From a checkpoint of a small transformer trained on Wikipedia: local attention windows, a smear gate.
Each number is 128 + 32 x the weight over its row's rms, rounded and kept within 0 to 255. Layers, rows and columns count from 0. Numbers have three digits each. The size before them is the row's rms in percent of the matrix's.

# layer 8 attention output (transposed), 64x64, rms 0.144, rows 38-63, columns 0-63
115:113145115078119161085116098177089108106104154120112130151123161122147148145104068119161142111169144122164095077124076123142099148154080148169063088085104133075117117070181165163135158155116199
109:073153057149105097139131123117143170120171142078168083102123109148140132114148141084161046147085110117136147155160083152181110183126220119122154108162137096142090120140097104152163113154139106
112:140081168114064123116174163103134167070117156116098166108149120066123134148137167138118147143115121094134063109135121094093095145117105107136081130102099180150084098155172099167110096041170102
114:137131107134059100088127105181099112115091153064084168097123117092157108119155075114116106091137123176126158138096141063123128154136128183159115121142129108097154090139119185143201192091127175
099:165124045111099118063088129168125125119115123065135158126122095163157118164178126110098111091099113092104166131166151117143108183116171101116112170104117139078157152132137166125170173055076151
111:111127137134137138121086141143138085161082122109087115134103116142139095139135085121114204139135153177121171179113187128108130137129093192155104169121167113071220133097118167090142178127086182
107:154147132090126124079116107150085132096108178125098148148109185149147140166109051128114151097144161157151092095145139136159089113162110128123107088067078148079119176081149149141104192148086199
124:131096160127139155097113128154078088179095125132110192165126104149138124127115130179067181164124140127153150108102155119097136101051110114106093178096112123124178121161144174122115163037078107
131:091134114104133102165072125112162107156166094113134062145104085181087112146145122118160142165086150127090211189120150173145103180115139105111124118170188114138188119110102109093143120171136168
105:156117167140078153163200134109108135103084185117111133070166108071097098095104174169129140138147094171113077123110142112092140127122101136150151151139121156177122085202157113125121089106168063
117:159112109178123140115148157109155124105112119101157158076120093072155086147174169110096109101137080110092106166158188072095160105131125156140180184158156144138138137190110109082142086082131069
098:145150136146146109193124141059140108123175144151157064124141119176118126117103142177094106133149116171100152137091138156131135099075135098107200145156122148167128128155082049110102100202116079
100:148119141101145105102064157122123131161150104134118118166134151181133136152131115105074168138085148113115179154158173168162094107153157078082102143094108128109152211061108157103113183078084156
121:143103071132146124103115157118172124134101114090185119100118091109153095122186172086117097086113116083098151163167124088090183164123163120165162205154172118090149126175086135112157137076141099
117:184126152178172126181119152079128145142147131174126133111092128172138107104120140151090133117120155155144156117108173151126161064067157133078204156130090171122148131159080089117075147194107112
095:133143066137162104131152148109098123159131135157181130165089137175136191142141107144111081108161162123150123083118081123129166125044169070085133124112118129108138116191123097181079116203138127
101:081119151118130135139073124101192147086170103100151068144167139114147102126102150104119167155077097097101127181177130175142113128213120129157127133136154117120113157036102108072133131088122112
124:177116131124092113144123139118122113124124149119105176086101065134102087137162161150104114134093133129117181129078185085092123158038137117087151160142106185157169081226140127132143107117121133
111:097128141085134167083095126149086114159085151142093166102094151116149104122134115074181174136145178121199115106118107106139101161099120184135098106079057139059111132119168176153126126150106177
118:123139165158151088144099118124118154143204070170112109177143165181128156110093092145091126144093123152143157133114129182182106087152155096083128073126126092148110164036096103140103151151098147
108:163099117138107114117191176118142140098112144108166164089147102076109154113145165150102098102135103097097092102130091065082172151088122096135129169139155149144121068207151116160142100074191106
124:127143137066111138143129152126092092160077148127071084137094129139091122176146077162136195131146170180098141157125196169146105124144088129129090129117169138138215147113160154116104169156135178
118:149126119145132154099113125116121155099141132119132196059107136102201069125144139086147123115139096114173069120117150038111130139109118210134154095106059185094107120140151147140134101130094106
108:108120060114145115095103144101177126097098104081172133137098146106196107163159129058121141099115117111107096196185132074107135172189107157179115126127156141058150131083136113122139138108121151
094:143112112081101147070118104162131135077095136077113153137155152085138131144121121096141157100113104081105093133193121133143092140228098107161091115091119131086098151079168149109152159059127172
138:094125146140137123163191139090146169079128164116140088149156143137156178137074121222100131133131131138156047116135086175108127119106157120144106130108126136142107063106144065159082121121166074
# layer 8 attention value, 64x64, rms 0.227, rows 39-63, columns 0-63
108:157146186109181108153127171146087173059174100145112079099098110121071113108079131122096129157095076104109105078091103125098144140113148150127104184096123130131060150109117160146133135132190080
104:091078135126118151131129138111152102137088201123168145157150101137075158218130139119158133122173182074128096044132095111104121127110097075100122144131094125103129141186200114100148126114113132
115:226144105125097125138129154104093118145111129102153187129104123097165127187086172104133133115142084122145137181106185034116127100118121138084136120162105176157049154147119113115131148149118149
094:148166118093099084132097161075100178175130069121130160160118091143136105161148121086103158091085106089145132150125163101068101073099106128054154166071138196122122152142119133104134138150174121
116:169124133139092126142115123079119120155093105118102206125128130110161130137152140113131151091100137194105198243097177096145096116144122151132182075147140129148143097100094109109093105159103165
109:107146062159162123136095131139182096179138081118116131191105164114184149150138151100127103100183104120234119158120119116112103096147078154089119070106136125104108143103091086154104143126105158
118:107089061136062125089161138091117160175081133133137187157202165184158148151173090116146133088112167139116154133146162099139096090121105118101124117119147180132186121170094102106157113136111173
127:184141215123131116145093129124074165106125108113072159104132141120101117089123080136127157137031117153075217142130118152097106133142139131158155140132119071146122138076098140140075137138128099
096:133105114148081171132159130145112083072069197146145160126140103120103150143134135167142144126223204148088100100122129113132140165115106142142079131132066132122094141192178142072147122132105122
109:137143204112113138146171098085115137122117114138174135070099072085103115162156134156092133106160183154096116178129166121126161135113170106116183156113144169113127115209158152056155099128166110
095:122135145172149160116171107162116155054120135141068116107146170098086103061146076203111118172104165177104128118133074211128123137134165158154118117112112118140131131115095160164106153173156118
113:090113165139112119125102130086176158176159070123079159168172136160099081119173134117109122085076115134158155130156133159076086064162116128099170137085174132107171151089058120124104128128152152
127:165119179099101096148140117093127118120149078119127168099068058102075104135145132105089165109095136137055141149125191139153164115093156102109164183135157196143137115172165160101157114154154108
108:084132127163130137129195116082193137103134152144067156139126158103133129055141089178106066130107181188115151147123108188152079143145173156135136119108177141131165154139079146155113134136159167
103:092144115127141090086178117177099135099088095106117104161106189151108155083122055125110096110090143152136084107154080154171119164108156113105069147143150151126195141122135122206154171161147141
115:115101198141169165168101133102163155152201071144130123098113074130091091139127168139109175173128103102094141111102122192104136076157116133169190107105135088125127088086143150098109091119144089
123:162149133133071118116149148068100147103076190121088210126152140133116139144149051158134120106101177120111208120145146081102075150105129100095138162112127143128114184191115147115109151135145131
113:084109045119126100134069151151170106158165160135096152150096113135172146166112162090140109095146121118200191146098155062163119156116104129107171074063151124132169114120126107133130100101117159
114:102117160157186141114129126098161186150172122120105078129189174155145103092110114149124091151081078125164084092146077170085107089177148155154123115152147102140106155060070117168122154121152144
106:139116137097095125119187105121093089123071165109154150148116082140066151174135121135136141120151164103078085069156143108140146140088138068098089163203117165129123133189205139112167132136113120
123:177124176139088138143097102135094088114049119106099173159159179125144142095141118114143136100114164197136184210137145121111088129148078146134122107144107088099139125082102090111071129146073139
112:088140114118164127152120133087157150144163144152144162100075072106191108178109155131118098132192134089212141140101151077130121157099151156103183077055156136114139115174143131109159093114147144
108:145125211089179116144108109091131114151136059113143149089037042108137111175114144090112157107145113121117132171104154117128152115119128129104210099118148132110145085133185118120120114160153107
089:118130099100143124140075145133146087202161097108171114149090055126141139183130195082140169113186100066158109117129160118096134066140069110099157125109112127116119124135180105088113102102120101
134:088097135178167179120186128138129131098085150140161102149159159164082183140112123125128116178163158144080067058107064186147134123106100142142041115131104122121118105111164116137150141163123134
# layer 8 MLP up, 256x64, rms 0.237, rows 0-24, columns 0-63
094:102111146118119117070179104080037078195139131093145112137196102082160135141111146078106124149110108132142108137073146122140089081087122169108150099181172103147105124107111140097081127102149118
100:163176155158084134125167161142113106151093168136121170133156125102070090136096093152088185132129129176175134146124063151101229113156106142082147134147134141115131106114162120160054118126099155
101:171180096118141162117194120092167098122137143060126142144133119110124151147118136213104157164127146071127123089105107182071163127072139114105157121065136145142109087109127143121105148088190090
106:079093101132071094109151191172067140145101127123100140108124195113090110142089168131118120143150096117163055105082129115141135091132085198130146138109144094105064166164143147141091158099155130
095:141154123158108135089103117155139130154115130137038144163126174127188206120200120115131114104139093103132115117111060050137163114096097150118082086071121098157104112118137110115102086137094145
093:171163092092083076108079078100148158129135112136129146182157127144124134075094131161090142164082155170122212158131146109077127151117155065124067150120113160143095123098137124148119173140182116
105:131127141136145100135166119143164138135119164094170122194147090167115139077103131211120091163199108130144166178137140143157096080096099140090120198147110114142156092104066132115122113116066088
096:091132186131092146110147142153110060147086121158106070091115129125154128144086072140145138137196182099135102145123082096125142103080063157092112173112113166196164126141161119157112169121093117
079:100093113094120097122137165136126120182070149115107115075149132102174142060126185128106150191152107071137108154146128167108093142117102101112122144125090148087170101166101137104191179050115120
095:144104137128140085093136182106167180128151097118160051191124157107109124111098148128139103152105157102124148100155142159131121089055057165151136121157204141156103107119070119137068109141144097
098:186111156098129153101105113155136143154116132148148158078095134064095158202087156155129184155174138115125177062132118106124168128156110121113056185099128140092176141150141086169125132110151089
092:105131070151139132139112171105146163078117146069091097060149108157156134098116177158144156078121101117112134124140136063126185111138146108119131095165110101146155057134106030145107144102092137
111:132152140145132110039220155148087100171113180095067136138117132098096128101150156117094150152146195092127120162108140137122092122132083207123118145104099142157104095144180090116136141132118094
089:093078147148166095147137154200156138076121115119109141130142177096096142128060093130110140137182118068108156154130111158189138116067085102090071131084174092121122107084130117151101145142096166
108:091107136088138086105150161132126119093134178103064143152127091070164168149086151151095113125117081120125157150085097040107143144101146112129162121160145158104109142216120138112091167150149072
111:152134197135036114132111078135139122114176178074083156111150117128106092110154177146150125127153146126105136147127121107104147132107125197109070144165196144129167123138159120107147173093189089
108:104103166113123112104143089066109101148164160104150109125099182106160157075120171135108180136114160125186091130148142122068181168072125142157075117142095110095152164090137120127100141127202077
109:166154149086071089109117142098105133116127148125112096166134193162114192130072135088120132201117084164122142116136127132132148106097128108073146121173089116150118058193101095139156150102181090
105:116188134104037121111156126123138079177093182111105114128152124155149124144109122139160149089178168130109106119099181079136109162116049138141061171177149123201130135129103106129128108147127113
098:066132121136129093138099196100105136116075112122132103184102109101169128133095116160158123116133087200117128165107164096119135106138055192101136124113167109173097117098140077143188070125127091
086:145122121133157079103140136166142169160090117137119198157111215067142105121143185141123177127125125156147085161103141155095099123120126090107131164085149037131142122107093115133156091145190095
087:147097038169161072121109150175147162100153112145146155172135137124163136134144190129070195117115141120112139148140113140145167081126094165131126172119135101098205133120157129150075077106132171
094:152204128144166134144132133163095138150094144098109094098131092122095132058142128198148124130137158095131191109139083164091199167120115186118145134103125104174105107181152092184118129102170144
114:170112136105138108148093169194099121090201128079067116151151121106126105143140191178089176116162127194193169124061151126154161093144146118099117160141147134100134123121081108143127136120093125
112:105105165128110101111126134110085078123051122108074112100096107084092182134080151134069090157129071117148171140077153108122175148073130107135151161123174111097063145135074125106132131108154104
# layer 8 MLP down (transposed), 256x64, rms 0.228, rows 0-23, columns 0-63
095:103140184150209119169166135144148141149152141107158126118111151110118207115115128160108170154120143145087129072135074181109191124076143058122122117121111149139148190122064141137104170105116143
099:141081119148073129159142105090118121137146148105115122061162094083114081127119061149146102151120094155064173100111092173077141147160071072116149096148095122107113095098124132099144142156077185
107:138142170151096171134134075154139151068125136133162165190114085122136133143200085061121122104122160175173121152113156130198159146107076108121182176134121100142186108091110116130155138137160152
109:084079116177118090165139135118081159182065155168126118104069121128089146166110144174165086152151108069108170115111133118112136072134076150132151076133169146107083183132094144122129106138151084
095:115095114121100151126095122164126115106104131173178115103124076073163084138123219103114128129125099125094172088148191180174092149134202111123104143109192138108102067145141099128138129090117116
094:070058122139123135143132134120179148124135117070131101146136126095128179102123055121122128141207069138126141139098101157192108059171144090165109159135094129122128121080120147078111167106087109
108:070102131203177169117088148127165069127138130166105145162130126190094071097136082165181116099127133076131138186122116146154164138125136112096162152116158131054175134113155120129145080122145117
098:172118073171139145156152107128121179173153075127111086183115113198101156132034114134125164099100110139103129136133140138074146155128205094067157112151138129089142156098117147093109123103133113
085:148053096107117113157135183078098079129162173154119122124079073138146117135149122144098129146115132050113148120110168108137094090117165145102149062152144155121097066144098117081090101168074115
094:069139141108106114126115109146132175143074180148138185159123099166135147129104101111106143095145119162077188146086110143126121071124167096128091041125151079195135161077139149153181124137134147
105:103139158134128091119151133052121130175183160125080147080125099107123110165115076147093185131118110126122170185177153153126134152128076157125179135134185133153133083115138167167204097148169124
092:080124114115164130117149130090136167116058104183095146160105108102078175121104088132193152154131186120122176178084147093163131112149099080143126158164088161179087106130175147129169129150167141
106:085164201065128138140141071091137121162103078156108108141162108123105176147128068115129099169097122094059103104137127079129116116078155118121140145099182075128127136124060104138123091093160104
088:149128127152166129159096169097133148084126148140048133112124085148123074110107075080181141091114134145115084136147162142167129092129231122122146102102155146116101078083081140078126099113140091
106:058098141137165095132111123148117103163092074085080143125154126171098117060104092164150096143137136118142111107095088165158175127124150102146145088099156203116135101096130099131106080132055077
104:143109150073111136191126109107083063099124135108118119094130149113184102155099159138164117125175116112094089120112148182095117142155128120121083093163141116150129093106187074078210195113143115
105:068131148184150103170167054046074083078121126085155150056090086151128111163110152111136130185139153145158134104114132119128112092136108132137154080121071152154146148109119139101137124164137144
114:129137093117092154153077106194144150113087107099128156164143217106142145094171115109079109137113107131127123086110113163145043163141140108140154110128091155217121146119148162108176090134143164
100:174153187145109104092130145127132111143091152141150164108172162143137158059145085152166102138121148091081200134141093146104142136134184097130079147117090081091146103101081190062129095145124107
098:114121144143139138140170100103133087086111073161097094153108104148186118076129146145162175093103161068137133110159069152118165091144163130104091095135119102126158150092188077178174156184158153
082:079080151165147201163120131122155124209083090141120169083130101174143143161118180097108071106130105132108157111108117158131134110140158078122154112122144089049150118171122114157115153127092183
085:084068138097150144140182117162149115143117136199147159151109153115159139136158148099121129154090090118083185075100121097106168177152116091160204112091123161103098168100124181106096088088121121
095:186096138097147175106100069087125082065118095083085166099100126171164122132105149144132045113137067127123117127103101140142080119157163084087143071181158125154169123140121141129148129115098115
119:129091138139156137128151130172139148086102171069138098095150140113108105108105150147106116078154155153078135083159161114207120153115159149125101110166155211069157061126106182139151119086093120